python train.py --num_hidden_layers=25 --hidden_size=256 --num_attention_heads=4 --num_key_value_heads=2 --head_dim=64 --intermediate_size=704 --vocab_size=2048 --hidden_act="swiglu" --norm="rmsnorm" --norm_place="pre" --norm_eps=1e-05 --positions="rope" --rope_theta=10000.0 --rope_fraction=1.0 --qk_norm=false --attn_scale=0.125 --bias="none" --tie_word_embeddings=false --parallel_block=false --init="normal" --init_std_qkv=0.0232 --init_std_o=0.0232 --init_std_up=0.0232 --init_std_down=0.014 --optimizer="soap_variant" --learning_rate=0.00477 --beta1=0.95 --beta2=0.99 --weight_decay=0.072 --lr_head=0.0077 --max_grad_norm=2.0 --warmup_steps=200 --schedule="wsd" --decay_fraction=0.555 --decay_shape="square" --final_lr_fraction=0.0 --batch_tokens=131072 --max_seq_len=512 --doc_mask=true --train_tokens=510900000 --max_steps=3898 --dataset="wikipedia_en"
Each number is 128 + 24 x the weight over its row's rms, rounded and kept within 0 to 255. Layers, rows and columns count from 0. Numbers have three digits each. The size before them is the row's rms in percent of the matrix's.

# layer 16 MLP down, 256x704, rms 0.134, rows 0-213, columns 384-447
099:138124137109171124085165097144135148096115117106112157122126098131139124131147094087120140113147137102105150119096150151107104190133141147162142082126118100115139113143165160169154143147123133
096:125116143141156138133162120144116148160152088118111153144135102143141124160057128122105125158115085151149103092097130130120163083155113141102081104151102108127142132153100133111098111089102127
099:156126154103120063099182102149162103134126110113136116137145168122135158131115147114115126081184132135123151111128158095144151129113137133152148104101146191163119112108087126158103116125123119
101:137142163102191100141159130144104111085093132122094136169156131139133109117141106122110111139183106067088115151138159127140115148128162124128124130117147154137163145112129121122144090159151122
100:142128133111134082140105095135139107120150130146103105129101119079098128149144112137124159104136106181142089118111104121128126149101098097183156080144136116115148148100142085150123084120131086
101:118121133144077168139143127128134146113127151164143130129152162125088103142112108182115146143115172147136089121123112139119107138131138133162135129148122176131119102125109089161096113135146066
101:162095150135144103167117141103126085111139158122092137113161146132130165115126118110129129148130111159166136126105112140122134116122106094191112143126135144118145109183085141139108113130114123
095:097137114132094153110132121106141140099117166094136119101128109100143161140137135168152076136132126130138117147126138074148098158122127135160186135102099153138109156122157179116106149122109144
100:105149146107180141143133156125141132145159145144142150110103120096168070164106161150105142127124070178089127142089117113133139083092136105109127156128118146142164115138103160145108134162132111
103:134148174089134128112175108116152108122156095121123164154127137131103141107126154121179173125085126125099144134119130152141100120148156105108108133151092153124116142139099096101114152132134106
093:177120086103155142143115144137143129154151098174116114136129120123104100142120116146070166139105113137145132083105124129092145129175098100137118125132093139130149125139151146133096113109091152
095:118156094134105200138116096132113097099125130115139125104111140114144124112146141087169131126154089126106120141168132135072064129158095149142102121092157116125114120100139171108120078147087111
103:109118117114128117138084120140153127168155106110098127084143142125137138124157164129160144102146128137085102165130131110128142131121101098097098090089143080121161101111167117108124149098081123
101:138133150144144119144105101142102089111096132124117141144114106127109120094097163115119110123097148117159125152110139132136146109101128149127123144113130128128096119105125129131141106165135153
097:135092142109135102110124132119103133107167111151135151111089112175106180137163134092070124125130147089153168155161119136117170123115120166159142160081112136155122127170109104148149106136122124
103:127133147124115144178100120147137124149183151121096122128129152102140074156101093148124115141142078139108167107134116141167135158118102126122113121143126124109135148129125111158138111148084132
099:132121137123083118113121091131119131145133108179132127167067086134117139154123125111137145118151116118140100128139098131141150115138109084137102164106130167181162137147156118126124081146165127
101:138143100126123120150159147100184115088150108128156176117164117133138119106133105118149159160157132085079134181132141102129108109135098125127114121108090153118157132115111159101089118122174099
103:118128078117128102120165143177155130112137088130131155096151178123118184151133099120100117130133087172152101116105159133124132122129148106095125129083154124102183076113142143140137190132129169
095:123117137169137161126092147108141132095174134150137160125152146150196134127159106130149108137104124128174146138140167082139132111093117121140131145101121150132138122128160108093089123099138149
096:156090144140130136125137151148128147105156083108090111097162155112149183097126080156134076150150180128191123092134139139145145187129157116109147085117158151146113136127144131164114115071175176
099:100129104132137141118148108124105131110170139113111163129166164122146133136100187157130122146141113124111115156115139126123151159155146118075130145104170155089168120184100091122114120185103116
098:113162103101146103116117163103167088153144136143155132086122108120144188135135151113148144156155147138153129125105137141081148132095130176093100122154143106100122148100159107125132123093174103
099:136139127147085104162129139101157143139153137125104129132137135097125116145133124095154120101147149126098107107200155151187143138157093116146118131108150107075130109114146125174135131092145124
097:139125092139133079157126142115126152132121117132128148154085115096076110159092106121150150119114157138111075118144118137110158115141161121130110146132139083148118125130134163140101104124096164
095:126090151118146134143140142099096119148107121074141160116143167177140135092114128122155100140127083110144160126071139115152164142127107135142149141154117211154102115082150137172101108105112142
098:131088122169092144153120171173122131089085143121119102128135150143137106098104156125132121117114119087114125165128095131117097125144110131157171167119116139106109127141140148136101117189128121
098:151129157152134116094122105205136177107089137106115147145106073122115139147143076090150143102108111097121132093116129145124091153167130110164127108127170134073127143148164127130170098137142101
103:117139130114154117147149090116143155146149123132128115107089151174141103129132119117123105126162138139137106141184150146145147115163154119127159082113118136111131109108107141129115128100165149
100:114151116102099134099131145118150136155129146141133103163125093111122158115096154105143112111131220127159096116162177100111180108119119127135141098091108139107129141156087100158106094131144110
103:112093128111137100121110102130131128147082163142151108137137137123101074141136158118115105137134169124160117129164118120088136124133135141122092171127126182082116113122114161110148133135136098
094:100074139099120099102104098128105103122149126145163136111145145123133113113125121094117186116106151098117148162136139125142107156132173167165145192124139125172140132098180107183108174111178097
102:121146146097115147120108108103103150147113147096095134127106184117122143162184068153142147136150143119143133121102113106139150097119102114122090160165122109104151108117144109135126131155127095
099:138141121107123114166127156118117126085167128112093144143126136119137163181147132114139120132134116084142104205128117154096143109155118124126110192135108134149145116140133140143111101151103170
104:145101111148118128134164049142130112124130166172115137122156093126112167105121104144128164152103127113124132150139109135147147137121124073146130135107103127123120153119140123124150176097110130
101:151134155070112085092101134119118118118130124127129127118156120148099156135135190114184136143095111116104172111115107139160131070156136141151135148124126135127115105108101129163114133145172147
098:189136175129127144153126127133155119127124128116153150127176129118101110143130161179135106118123126117072118124135154135141147159163121080133117138145113137165130136124135117134135123108157120
100:108143096164098102126139113111198061154159156105112130165138141150077096105080117127117109137130160146079162135143139080117127150138178126145117107146078143122110130133082109106089146151130097
095:152098135166085121118118142123179089131125119197166144160159151123081137173116148137175125148126135159097088160147138126107108080115155094078145134109120154117126120164115147139120122128086103
101:174120133164165153123152120160139115110109154147110109104184118146095136091165161147159137136098121136135122145118110132069199104157154136155091110118114140101128124136155138130125095130130127
097:158128126128145120189131119096133137159109119114158138083116159165116130124141141139082143135133069111109100132131105135174145126133092087111144145124120130106107102136161113164126153126128105
103:116136120155144107123140139140116138132155108104125104168167122131112141143129123155143127111204099153163142103109155124116131143146153092131153165131129112126148156096153117140174150141113142
100:102172134139108109153093117125160124105147132113123145100182085111113125156156126145095129142124200140118138186112119088126105181139097136116133169100112132143145114133126182115146189129108133
102:074137152138131141191111142156159095107125119060161129130101128115139127167156122131167136138139177148115109143150160145136120133102169146126131117129104112169104101135166105143133146100135167
098:093064118094147086134108111129146130108101126097150134150094121114100104096127144115125124109142145158141132125107116132138140129106135160159156111118127149132141133139109117110144131103137128
098:129118135124145087094137131142125117114128171125151144170127161114135108123105139108084120123125160114125167119105119136072137146113176105126110132117142152129093153135110116140111188134109144
100:124101154070136111112161100073071179152175112121133138139129108110157117113170112148140132145113146099128131123111122094118102139109123088108135151137142126115167092149160114159125117125140124
098:117088138129130133128092173142101097119122101160141161123101127129122165167136136177129165138128173081154151123152144119148140162086122119129105112093108112105112139129152146110114113123168132
104:134114121119114156153107127123143093140162136142118111153132170166137104091097144140119094176110120137094132146115104145107078156151116122093108147095114182101118136150128121136148145150102102
101:103085151123138148120119125129143140124109151119126115114163109144110103084161104099151099116116088090135182141111132097131141168147085132129078130145134119156106140109133134098148140160119158
099:137107099111163110109143118117111079143125120152109099154142165128199132149119108104154147139153114151088093141160118139120096132140098099115097131140110151124096134177082087133160146136094106
106:089139105129127122164114130101112123112154141114148165074154106166155146139144106145124136162103129134101070140101125141144119131162095135098134097172099132151125125104130090179110132141101156
100:138131114129111120189158111133065106107158063120117171145080112167130125147099127173125158164128128154136148124166125158081134142113126113107106088131102153098155092108095107130099142097125112
095:101112133202102139133147125146174124087121105097153099150154133115160121105105126148164138164121131156103147138151120120132122099112150139186102125110140175167101131126132066120092142123165131
100:113124150114143105075163107127140141107115118101153110138195123117155125160139119094109150089151124126151117102132153100110102131075087209170165105162107145147155139159065131106141093147129139
098:139097150111132168102163111126136127155120153133130125150120138111142077139097093165136134135126176157130131091141125122137085143122140147093133111114123132148138147120152144141128160103115155
099:132094092089130128168121125154135110179149128177132139162067135170128141111144117145112117147171123159098115131149111098108149169132116165150167123085135071100070146141127103138137128167171175
102:128068105122060151095088118164121126117099117120138138124155106145122143123130123137104169128168135089133151102104104116134106150112128112160161164122131124143144128121095053141114090141113149
097:143115129144121150092135129163181123128123153142145161170133139098114136116176165106115093132146162122127127126128118126133083097155172110171127121129088122124125152122120083129119144136103157
100:147130138089065114146123118091143122151080106147178149128129143136168147184130155124140165106196128107114131125143148071082121107088155137118098122135147121125117134126146126146113142122141105
098:100103126131150130114108137110119087153090137126134127101106140168127134135161127149135133148112114133099136148171130137118177120138153145122158089113150139115150092138102082113125073170157117
102:166104125112163160092137127090083146065121165138125110099132120100089082143126120106120118135126135111159146158138159159161175101091139123125127143117102097121094098111130151112065125140149133
098:167119094110127120101110138082135118130155124120127135119132116146145110123119148145136156130091113090121154128060147123127160123142153145137110146141131066136140104136143160117130153130114145
098:151113164151163121114088143135081100065111105146107151142144125171100095167132169130120093160127113119098094119137106175095119123102143132120038120109112137087152141158102110161147095134134111
097:169125104159092142081108116120129140132098122129128123108130147114135100148155110107067120095118164136129089154132127188134106114128134170088118151093137111159108112119147112167137096170157143
100:103108134067131141117097138141105149127131147146144067136130145166114107126152140140137147155115171086139120119131108102119115118116127110193107153130139163077071116144108122096134141135086109
104:088113120152141130120129164138148114109125117142147143123111102063117082107097117074128144175141129152121141109170128082150096116119134159075122088107132170139151125125106131117110143125149123
094:099126112135146170160140143190112125120090109127127131177118139166136100108130068161123133130142074096097106153120130110116146132084154098124140148147117133107115137127113120137135081108128154
099:084125161114137134158124148119125114122133109107161143141113146145176133109087098123102121141121109150106108123112140069163081114145147131095115176147124120182106092132122125101127137142098139
111:173129133105132160165153123143143124104157110143144151128085121139061156119098129123086109134091094136119161118164138100110109183136144111109166168127141149141120093139115125078133152128158111
103:154120126115143115151111125194110153104194137123109162156128133145146138137098089098144120132128111131123114105116100125119178114092107117166118143117120161102136157118111162135125092134124143
103:085095139116190137098120158154125102133145132108128109116129102105117130137129145162111103121132099124112161115109155111101123107127147145100102115120097187164146149158097128151186151177111087
100:170092120121118137131113151126096126102135144144096147154149127153121139108122141124134108138150146106160108099176130180136095118095106137100134144171127129138122090116136108207116110152127129
098:127140144098149168144117155113122136112130121149142052139169139135132107139113145175128170056157147119099115151124112112110094128099090107129142119133154156108104131100132153102119104133086118
101:131140128167158183117149113161159135141094138122122186192114135057110126110126093130083109084109148152159111134098137112098095141144128140126074125125140140152137110123121129096137113134148127
103:133131112113147110128134139196073124114093122166166161122115107152117142103157133124169114121107105094142166122142150114087086134134119100115116123137104150144122122139157127113123113111157151
097:113149111156137130146141130160139126152145135102128154145132080117135092141152126100148126155113163118097120119095151147140140104094118125117134099098131093164138150110170098115134134158114139
100:144143138116112121163117128159130118141126126126145124157154172114159119151177131128076153111119134151150124150112109131147105113080091095100094115091155148169149159124107098086142076144170104
101:130109100101108133103160114165173104108156134147096110127125138117128116150157106138122112109118110146156116149160114165133129121098147125133147111126119142130132157104124140121078105144129123
106:128124054113156128116148154102133128124140171151146127119148097154196123141145124126111176198126135126125109118120125146129128122149133154143192081110133102149117135116138111084116089158172148
096:126101100119150147133135144107141133053113096108135101126148134133125125149161078125134100112154142114156144143118135143157165140188119124139144111159128145155167121145116136074128125149113132
097:143173111109122139132111112120107148132126100119087115146103134120128160159133101108122158166112173089127154125157086160141129146088125150142110116107118097165133146118133030142120092100118115
097:102100143128157116113137132096103136145127104104125121151107087112120099175132142104118117111177139130120117155132130139061110120120109120135139147107111121134095125115084132148155151118120114
104:106152135155107108147162152149137118138138111114114089094109120167126113156103101099147117073105103101114090131174096134093141126127168140149130141154126129136132114129138164155161155121148122
099:075125090120165087097168125136105094135128159167100118124127113180108122118095142156153138130151105097125120136120139118099138101145138134142093146145177112106085140142095167120143130173106152
104:116135133114125121100110159137122102161153119120145128109140123114099132097095116129093119118117145119141150071123154109126104117123137137135126106171133143115121143111098123143104109132098154
094:158121113135144135134115120117185174133144122138127134084134098135121098110140077174160099131179116151172143133117130125101105169121089144135151134103127120123115094121139114128129110188143093
100:117161123164169107166101167114146112105127128100156158122124115075124182120137133103118101155143119127127173104156156148126144118123117172139112136152124113116123129157132065148114099112141174
099:097117129166090126095142138083130138121096123148099145142119150168093149167115117113115170100155125149131129124102150094148150112139182157121143136108109127145124122147156134171117159105117166
099:138130117120175133135166113089149084133133158141109135104150154141135139120090109107153119145134174141103101181108125200138127124135124118118152115098099142175090162127182134163135112155133105
101:099103087148159116144162126095121093122122141107133122136135073101148136103141141112119111161128131116060144161128122082104133124159145100129185147128132080127121124106129096163124098136124136
095:110139133097104126129111093135114119132138122124131193109120130143138100133145135122115104147109156126096105104138117137096119150135096132129096132117085108122116094134179071155129113075120112
096:148073151127113093137085099129129149175155102161109130135096139095111212085119117168162131156116144125131112114141129122104141092131158121110153115170112067163130139124152180140107095100170158
100:159138127137061137078152142113107114108106121172137151108129147102102089103136117109122183114172144057159138096109157151128137164122154166158116107105156091104096147128134096113114150086146154
098:111139138112130129152112127157094153160119144103107131087106144142126142120102109124146129175122161114108147104099087120055114081145091152139144104103132155153165132116087109170144148156125168
099:129131140159105153123115136120149162119117104137108121099139105118101124178118131091110149103119142128063118105090113110121133142181104129150133120088104120170121141108090156164135119115143097
099:139095097114152129119150121110123070116098119169134163076102132118124097105137083120133141103118125147115119132115084154133148120118100193162142110139097150098113138176114113171127092121101113
098:098137116121141125116125119128116139139147136135144121108170117142128109112129125136164147105124131169105122120112115146107136126136069123132109108113170137128125125143122140129128115085140120
100:110148145123140165102106151065068155107126141152150125113092113132099083092124133095119152098100129125117132134151185137087130119130173133114144110155144155122139130171126137097106121176138120
099:175135086155130137126128119136138184074070127123123182128138136088174164114129125119122166149099119140159161132111112125148153123163137144126138183086126130121140110094128087101111128113130142
104:152124111129156123090111119140122122105176123115110130095149157072122114133129103123138157143132140135138139121132144129111108119108076128138149184136138124156094139109168072135133076105100117
109:121118098156110105161133138169133103108127176136143105128109125110115118127136158095098134096117103104129150113130127124169152117138144083110137081114125157084144136161151130093126120114087137
103:144135130162144134128097172104112122097129099139117111150119130105145136144115120099117139107077134130154152130168101096140143117106165106150118157172114175121162133120106095098111133131152153
096:156147148169150123084118138157113095103101143166070174097111165110092129124148131145152133113116164148129118137148158113200133149126138122174146125097151151161152128138150078133126136079126125
100:133095124107128154166151125119150122119173122131136134124098142118121164121176130137155152133174154168126088110121112133126101156157161151143114119099105165106128146133092154100130077075099117
096:114105083144077109092126171110138090108110143143104092134116154179131152110083167124122085145078131097089127115117128116105157140089051125153127171107121121131106145098124100136120105103126131
098:154162135123143143167133148138189127121101116121117157135149151148102150151174115142160129124125111136136088123116112095139141112128154112083116098135079137156169086116157097138116178126165118
099:117145130143147170090131087104146128102158093169111117120153126115086124123107123111112109130126117150176133138151124057091154116116137142144157193139132128134115140120175120145107123153150108
101:163119159161121192206136079132131140149145146177137090130141133136101152143146137161119129136161133181158085140113154122139126145132118116109111160131102133126085132115133120154117120143105150
100:135133124145117154139126113128114101118121141156118125132116194114144108082097138093153166180152127120124117117098126166125117116086133118155161133161065124134146144133106098114133127087154130
099:137140086099148099116096145163096103102156119158129117124134113127174172132136116169144131139159111144185132106163090118168116146135129154135129154138131130117119127107150121120102161088115077
100:076068110104148137164138139115159141139142111146142116175148136167161156126136173147133128114109126151115140144121168177162112170065124114143159142084139110131102169096124190074131113154146131
094:101109148110110117138142149123071095107124113116117102167121102135133112142114158119125138157110087115141119096130113130124121129150110133128170104150097117189106138133128073130144127121139152
097:130134139106112120094125122120139079180137122138117136106117148109154167121139100103144120087139128120162124090126124145165097145151121128087161139147125084175135159091132094177148108081103145
095:143146173134114133161134137138087083151150133147100122104103174148137134167100086144084119104122128071137143095116089114171115121144106108149107097087085135138098153133166140127089133135132139
103:093114140118147151111139165108149147099160119130140110120145120117123133155124107107128117154111114118121121117122119139116161164126129154122096131145193115133142122099079143114141111117172121
102:162167115133114127122129098103117120096173106149126147097142110099139134153148168108144128123113143119161098105113136136164138134142141142159150135188159119126115138168124120119168099084109141
142:116168148120106080108160108166148147109141082115076158121138118109155131122127160110062157112130138130123125125142166112147123128103134160085134141123162101112124159127138112139134102138127155
102:125101106054161132144170124170095132155117128110126100089094126150142137136124142112139155141143127148125139121148168099113148103120149150129100110135173167129121134127138107112139172145162108
097:175106105107119108124129105119086121090109121124143162098134149071121123097130165166119155132104140114083100118135108105084124181131097155109152110089175109143125167122142119115161146157139131
098:132163091121137111075095165141125158131116136168117095078128114097120157135131139171117085136138114096142135129131122136122102144121099123175115142135169150124112144143131148116120138134122096
099:148111147166155108133121125083125127096124121132166107115124108088130108113087103134168108133105097121120167114134106107136155131064152104148115114143096125124128146148133130117116130123136127
102:150169165148187098135137149109115181104172165112118134152087074116124099149122102142161132101089094117101099135111158127087082121100131109147119134112141153130147122126111132094125148146092113
096:128140140119116127181138123173169175176108130129123085128152124121171157156126144188142159131089102088132112147106134138166105114130110129098131083092123136118131112133131101062142153151124122
104:106106136110115148176102125132115154117101175115157126098156141163172137189163146126124101111109170129145117093118113126092171135136091144161137109150118144199142154132134142146109131132123105
099:158115146152141126091165110170104136096144097101136130127092147109173095152188105099160123127147104157113169168096146139159110116137117133149077157123109134138137167122107123151140161138131198
099:134127116136108170118130101135095111136146114118146114105089116126146137131107123134085153076092094138104113113154149112148106151122125159088135155109141129139155075111093120137074152186091105
103:134127180126159140110170129130117163091100074119141112095085096107191137109115106104149123128151148122091103167113091113120132131137114168138142179167175107127092123139144149133142130184143182
095:120069151120123163146115119095152170135146138172120135142114110146131115111128140118089141110160114117157145112096146160123130114172114085152109133113137078135128089153119136126217146154114120
101:146125137083162130139139113138105173136114160150153131132124156113156125111117121141124125141161103124133137111096110088133151078177161152138136142153101135125120104140117149175174126098123144
105:174148091120111110129110116129105128133132145162072112125145123105149110138120137165101121152127147122132108129122096134097123134147163124099143154117106187126120124085104139100118160149113125
102:137124182150127095122135125185065093114085115119122119147165144147120132150131110117145124087153123160142111090140122145136091122136121097108123093134109131116152153116104112123150127087102094
099:149117089156123146129133130159105118146175111090116116115150150146134141146112105137132107137131124131107155119109156124137165078146113126137137107131100128159150149157116118123119130133151145
095:113150118102135134139105175169130165145099123124131114133098136139117136103125152125142099130143133103109150133108143145090121148087136142122136145162154131105130113122111112124167123097159126
098:136103156115124178130126096099140170160127128148135112117153148123127170137138122094186107134099150141130108140111160160103158121095096164158142133096164128114156169143084164133130129152111173
105:147119136146114135110167131135117132103088128131121107123128176166121115158148126097135120130136129117107126131151127114151112111137106111130139114123136126121169097079133131095143104135167167
100:145157156125086135125150142155141098112129164085132148132133136108142100126110117124105121176121173100100128128131127124138113142146162141110108073097125109131123138137120147119118123097125104
097:159167147125089094159118100131079139098147139176114129086156077072121087078153122167124100164113144114121125116122149171076129143123128113088129178104155097107107105122083156145128127103157113
099:148130094121111104124098123123102144099095142101127141176163163128121110103125082123179162142129133082089144122105115109068144150141099158141128128128127134161138137090118149130107152150124114
097:124124134119098100107130131153137130101112167120147173080129117120148155156129129098128167132113162152118130130108114147139142153105138153103163095161111111171149167102120165139158116122137150
094:094123174123103147105116107079098127063130090161127116096121143059165112123108120100129145114150123162091156158137107091095143124127134184152137169134159101111118126172114158117124166133127153
101:148111096147132101118150114127137101135070142088121125120118148113106103074142097117137135129185122188184083081164144105182134204095138158133110099149113146154114110157131136129108099115152158
103:127114108139131146091135087126079135154117118075106163137123112117149127110153099089140153136103083103145089108142154117129132121136119142135098135154089170057119163131113110081141133174116117
100:125105117102113156115116133115165155164113122113144134088120112152130120153113106127154166141117150160127129139121114097121118134123143097108125140126147106162105108100142156163119132127141109
098:078081125119138137176165093090121130183166137109152081138099069138173135111106111120117112151145131104125162158165139148137139137104126132134167131067117132148118097174119123170139099116182156
095:141175127085135148134127110142138118098118147111163160166137146119132123119123129143137154122137097113095139153093112147088112087137131096149101098086116145092146136154138121091122126077150105
096:087142139101127102130141146128123104186121102121147134121139142074178107098107104165100141136147145124190148135123116108172136139163088140140156128124123100091092110112111111159129151111126140
102:131102116114128118115098185119137098147109139132121146141155124168116160130129090133120137108120104119151126137126107110137127138131089127134078102131149143186117098121129117163108101122102137
097:128134088145184108156136133146158086102157107135125115131124141098104133136111088093104121123138140078105140071119116080136120101137069120112140112126160129131142161144120149138159108115123170
098:111111121173103109121134112132122113116144138154120089109124174113049146136171128135099115141109129137137135166142159115137171140106128096068114122124111131094109128162146116111157111143197095
102:112137128111130177115126148081125144128152127113109097108130165125134120112111133164100148143119196121094109167092128121132117114177142166121176126148196180150083124155129127165150106130123129
097:122123136152131123127123165128130111135144172081115130098196153166141131155112152104131115150134063087121138149119119138115161121095132145116125085081097130141117157113128147110081141086138094
097:091102101147135132146144107097151117120129138137105128121121113169142161141149128182161140095081139106153138115127101097148163109143126148147143147157110139122082109111090136108146113115139138
102:129118079138143151105158101165170140140104139129113128103128137108102093143109146145110132135142145167159142140144109136151170083114148138140142131106123133099124107144115160112108096102128110
104:116109057141098135155111115140115082096079127124095136136134113108139165108173140125098152138158148119112139187148117118093128147107172151105131123133123077119136156126137135174140153103113132
097:137075108162135156106113134119120134115110171074146126134128171140118124091138121140116119112157170122123156073170119154124161120137112082175104129113115148110153098146174138143137121130127143
104:116079157140080123133122115132083132135179124098122150110134086115152157090106112119128128112109132137153120104123100161129146130122124124069116110121101143106131075123113111110107103125149137
098:178133147095139147155130134118130152123129123134104123099107150113132132083123118167119121121091121109118140148136113110103141154186158145144104113131117180122132121135134151131131116164151106
105:053147098135159140105158136108138129111119119112109164140172149125129117083145097112122148137113093093124152122152123137145108157100158149112137085088139126133173122111139180149167112146121181
101:136160149128082130115107111147157108120105147119126070181111126134176138114131161098143157132141122123140172129155124099164162141103103150152144159133143143108167120139165153138123131109146120
098:149106141130145126152176049093144121111082151120171105099132099135092156125128141127154101130117116125161160060104089122128125165137112150137108132099137108102138115154094098109133115110158142
100:109109155148128169080127140120139162087114127085131109145149148169154107130111103140162169138161117101120127096151201137109163119103157111136178176126113165151141130140155095136128085119090123
097:111129147138120106157128132128134127145142136097151120106135122173141144144119150129131160150127104125141135159140110123101127088105149110141165134178114128149102138140127144110099121149083100
098:124111156106177166125114097150140118105129144100105182139104121133099102174126067100134098110132175156111140109144171124118146122118137131126128139092117135092097138150152094125113137143125162
102:143120078130126151071129138137116139144139122117157164118156169152112104097126142102148078114141086110108123067130129125105148114095137116116124145052131106134114165064121114164145119123112146
101:133113100100142089145117118082133171122158134129135107103149097134116119164140081089157146116131129111131121112095155122130100108137079116180128123128122118126176122129100125125117202127126093
097:096141157138087157131136153091128113138095149108167160122157111128137097102110106178110089125128121119094100113157105107100102149104122116120076111131163102146117127165143118157161101114139127
097:103070124136131091139148118150106112099167150110127101150129129077126080114111134132161143131141116103080154137080104138131186134123136099116173100158120108110084160151116115122114150173132104
098:145131144100128127109134124166101147159118147157113144139159121102107152072114136177135135116117110138164088109142096112153119132096140100122148144156137140164152120134155138112168119136117141
102:087118136122146110125163098128098093117147115113143127111138102118146162097155120159134112159137110162122126141145166143128124111131160139146141084104159093119112096146177143113081129123126118
098:127109131142113130124122146133121173141127090124161142126100130131173131150159131144151176120124105136104119110128111123165154084121165104123158130126115114140127132138154118112147172129151122
100:071149122147132137138123095090092112145155110138097135175123156141118170129124176102097116179124119072114133177155112132154106103111158145137146094163112122140137136091155104137128104098130121
100:121133089123129101159152176160120093114143150142125106136159097109168086126122180130124156135120128134108095108089110105086134125123143110142149119139158111121084137120081109119133117147165151
102:124137128087159145127131145101133136103120132110127119136147110161112108083137157140114134112112118086162130111112105150128112119160141131116138188150112124091131173131114134137161133111110141
096:094139161127117115169147134141080128126164120089133111124102118169113126116094153159106096072131125175138106101145157134123169084085153151098115148120110098081096139141148126130091126132140143
104:126117095156124150166124104114084166069121174151090133079102135147117141108144159149177186140099103129130113146092161115142160098139126124117121056120122107097145145155104091099139141115138132
103:122120142150122135156101092115164137121140165073095058117138120127079153152174134077115071125137091116132117112114146126157087125105106110080095184087119144161147152114063123100139137141137163
103:132166156181081127125140102139117128133130124156116151113114124144138130156092095185094177098123136152102113157104122099103197084073081105116112118136084135099146112079173129119144143158088141
101:173118165112068144134181109122176125163115131125144120161129114106103125104186112145177123144174110110133132126142148135148107152164096100138121118147137145124123127105125135135105153105108142
100:088135120145141125107139092140116113095122108084116121196133110121112119099118133124149140159116139114123154143086139144110151095094147141131084147127133110087108120173100154135100131127132114
106:162152157123132166152091152114112117150127103086113100112142110139130176138112163142161158107097138119113120118127147098129131111103110124142118148167114155160105075110120077136135081118137147
105:132128127128144127083126183098135158128146084100117129167129140087147127104117149175131104139148104126143141126134120112123107145123123165107160120154140114116129163123114112151123101106128151
104:176127121101163117143129112143139136123103161148094063158133132126153135107157154145130144130156152065143101179119133133149136096120113122118185150160110088124098139142129113153096098134164119
103:115169098121111121112134095115123124135108079167158115116117099150163141145125133100112132121088144081179139128125105107124157136141107125129146122144103132114178124083086123137132138134109127
102:118157099123125096136106164156160128105137146133120139115098158161088153120143121130160143131133171116110130138113099136168144137090118115130126125115122142099090142109082173115159112127161125
100:146158162085126161097115133163120151171059109123123091119112093125141118140088132135119172152166137120095054173108139140132111140113127172135117126128134117119116166125102135121144117147110130
095:108118123147148091131114168143077143131124130162163139120073118089157100149121089113077118142149043124158145126115154140109156116130157137170146163165124103093141156110127130142184128126136161
102:138118132125139130154143095115075113082089132109173087142110114132130126093125109150110117084110137132151112170144117170103127126125134131080101112134115105116130136109133109141143122137142129
106:136105170127132175113148062103120139132184091136160126115116119108127132133143141132131148165147091157129113150160128125128094108102108110125127104095100089116124135062155136105125155144128134
095:132101105135128102132205080141124098069170122123082143142105093113132160117146132164150144141128125144127150125106123159165126150139136128128124138139119168127120073136105132142100140146094130
096:150113120117115118132148123076146101129123125143180133158123178110136141074147105115096112118174098188066155143094088135133155127163090135141122132132091141107129126096114122118122138154132176
103:075117208154098138134108112091141140135155116117143156147143153135051140140123112119124092136157147162134115138119134132138153143099149147144142132132131168154106112073131149073128134202137111
099:102110137074148111151158166108121123145162108140152146135077139085114115169143132159131104138154093159161099128171112104080128130126130093137150118127147135110175132122164121128158137088159083
097:144152154118133154123111121113116154157194119101123134124120124149157162147116163110107141113145096125166140120066133143116188171107157109118074094125157166120140139144125092095132116090151090
100:107099139107120099119100165124104164111132133141204147149142081113084123111127082139136175108093188125145134141141057120105116120135109104087125137103127107165151137136101158130089127106119109
099:116136109171137120144122156157144148087089138101129126117132136163141151131135121134145138107169115100088111151133147102138123097122134104087186125173121177119088130161094163090142146162141121
100:098188102174119125148137128133081112116136133139165148151103173100143150097138152165137130094129167114130109122127150140165100093107134091116111133140092117118133062167152094103133156109122138
097:149170105134118145108141136112140121171106107111093111106145148178099120118150138086125124118116137087112116101142147142110159133129172164142120134102107140105137116111150094164110134124101134
100:147142179091080129161127147137116137169127130161148137091140145094127124166141095072128144096127094147097089127136124142122140144085118126152108103124108114155130113064071138105151134112177116
095:114148169129124111163175127117139149155135106161112143164128110127069137112117138119146131110105078089097114094160151167139075128111082141141131155135164145106143164156111168124102116163122075
100:106183142129183120079129125074174123114147124096122139121104112137102141095165109140156148107100134145147120122165154112107081110111095143144150059128122165130112130129118133131151099085136127
104:122137132151167113144092119154117146113127152095131125129144054147104103106128109139131127133122134078130144113127165103128135122145121146097119147116102088148167135139156116100129091117127142
102:124095110148118114145154107160135152095157157110179118129137107117088162104142079099086157140095156103124117102111131104141130098153134114094179164154157103124135094102143097117129099086115153
101:127120134138124163157103169144147151131129100095080100142130097122183141154114126139138115114154104094152106111185131121098166112178102112128165136135090101122126118136156134115110108157131146
100:125134161136138088089110149123103186105140127108105086118166119106120133142147126098152119109113117124120096127168171183091115114113149144164134140130169155177089135140156098126103118146113131
100:115155075118158117166142131168134119118170117100130110165123142153161149067069111168130120121128107151159074164147129124108143147129112127139142100080095137138119136155153171096132139106122104
104:155138092125149168149093114114120139166146149133146087125113148141123140137148153139144106117103108156133134134127145102121148089147111102161107106136143123104139147126123123165132086145142117
100:161138140129125163117079104077087091128147140150172107115127132110098126135112142129153084174126133173156095142160153138171150124120139119091099155124101139146105124131116127143161174173124157
101:141127147154133165120139158164169104121122158162171114087162088121145102106135150159200155118139120149115112138119119117113139122108123140110147148182106121100131077134110127133134155155145147
099:146105108130115124088157163131139096133126134092114175144165166110105121137106112115135087099114128154134145118128127132124113091123147117118157108116124134129148151155158096085119142139124119
100:113109144137105103109146110127159124119174097130104130124117161095133144145168142144172154143134150077092107190086137152101157120133145116114116113146171128121104125084103109110137129152142116
104:158131145063149101140129094174117096125124150108139093167157178131129088113099108124110136103092100185108145108104077101130131121085134117165118126146133137127134123101160137124125114085155120
096:101159125124107137131127122109101133120108104104088108157112093121095131101152132131135140125185105153097123133112108128130160115126133099107179053139146103139157146131176150148141109111114107
101:108143165103130150145103109150105123166065111116139090098121154141140113088097152177119102160117149089118104132095174118154138110112119122119214138132121154122142114142154133146152097110129092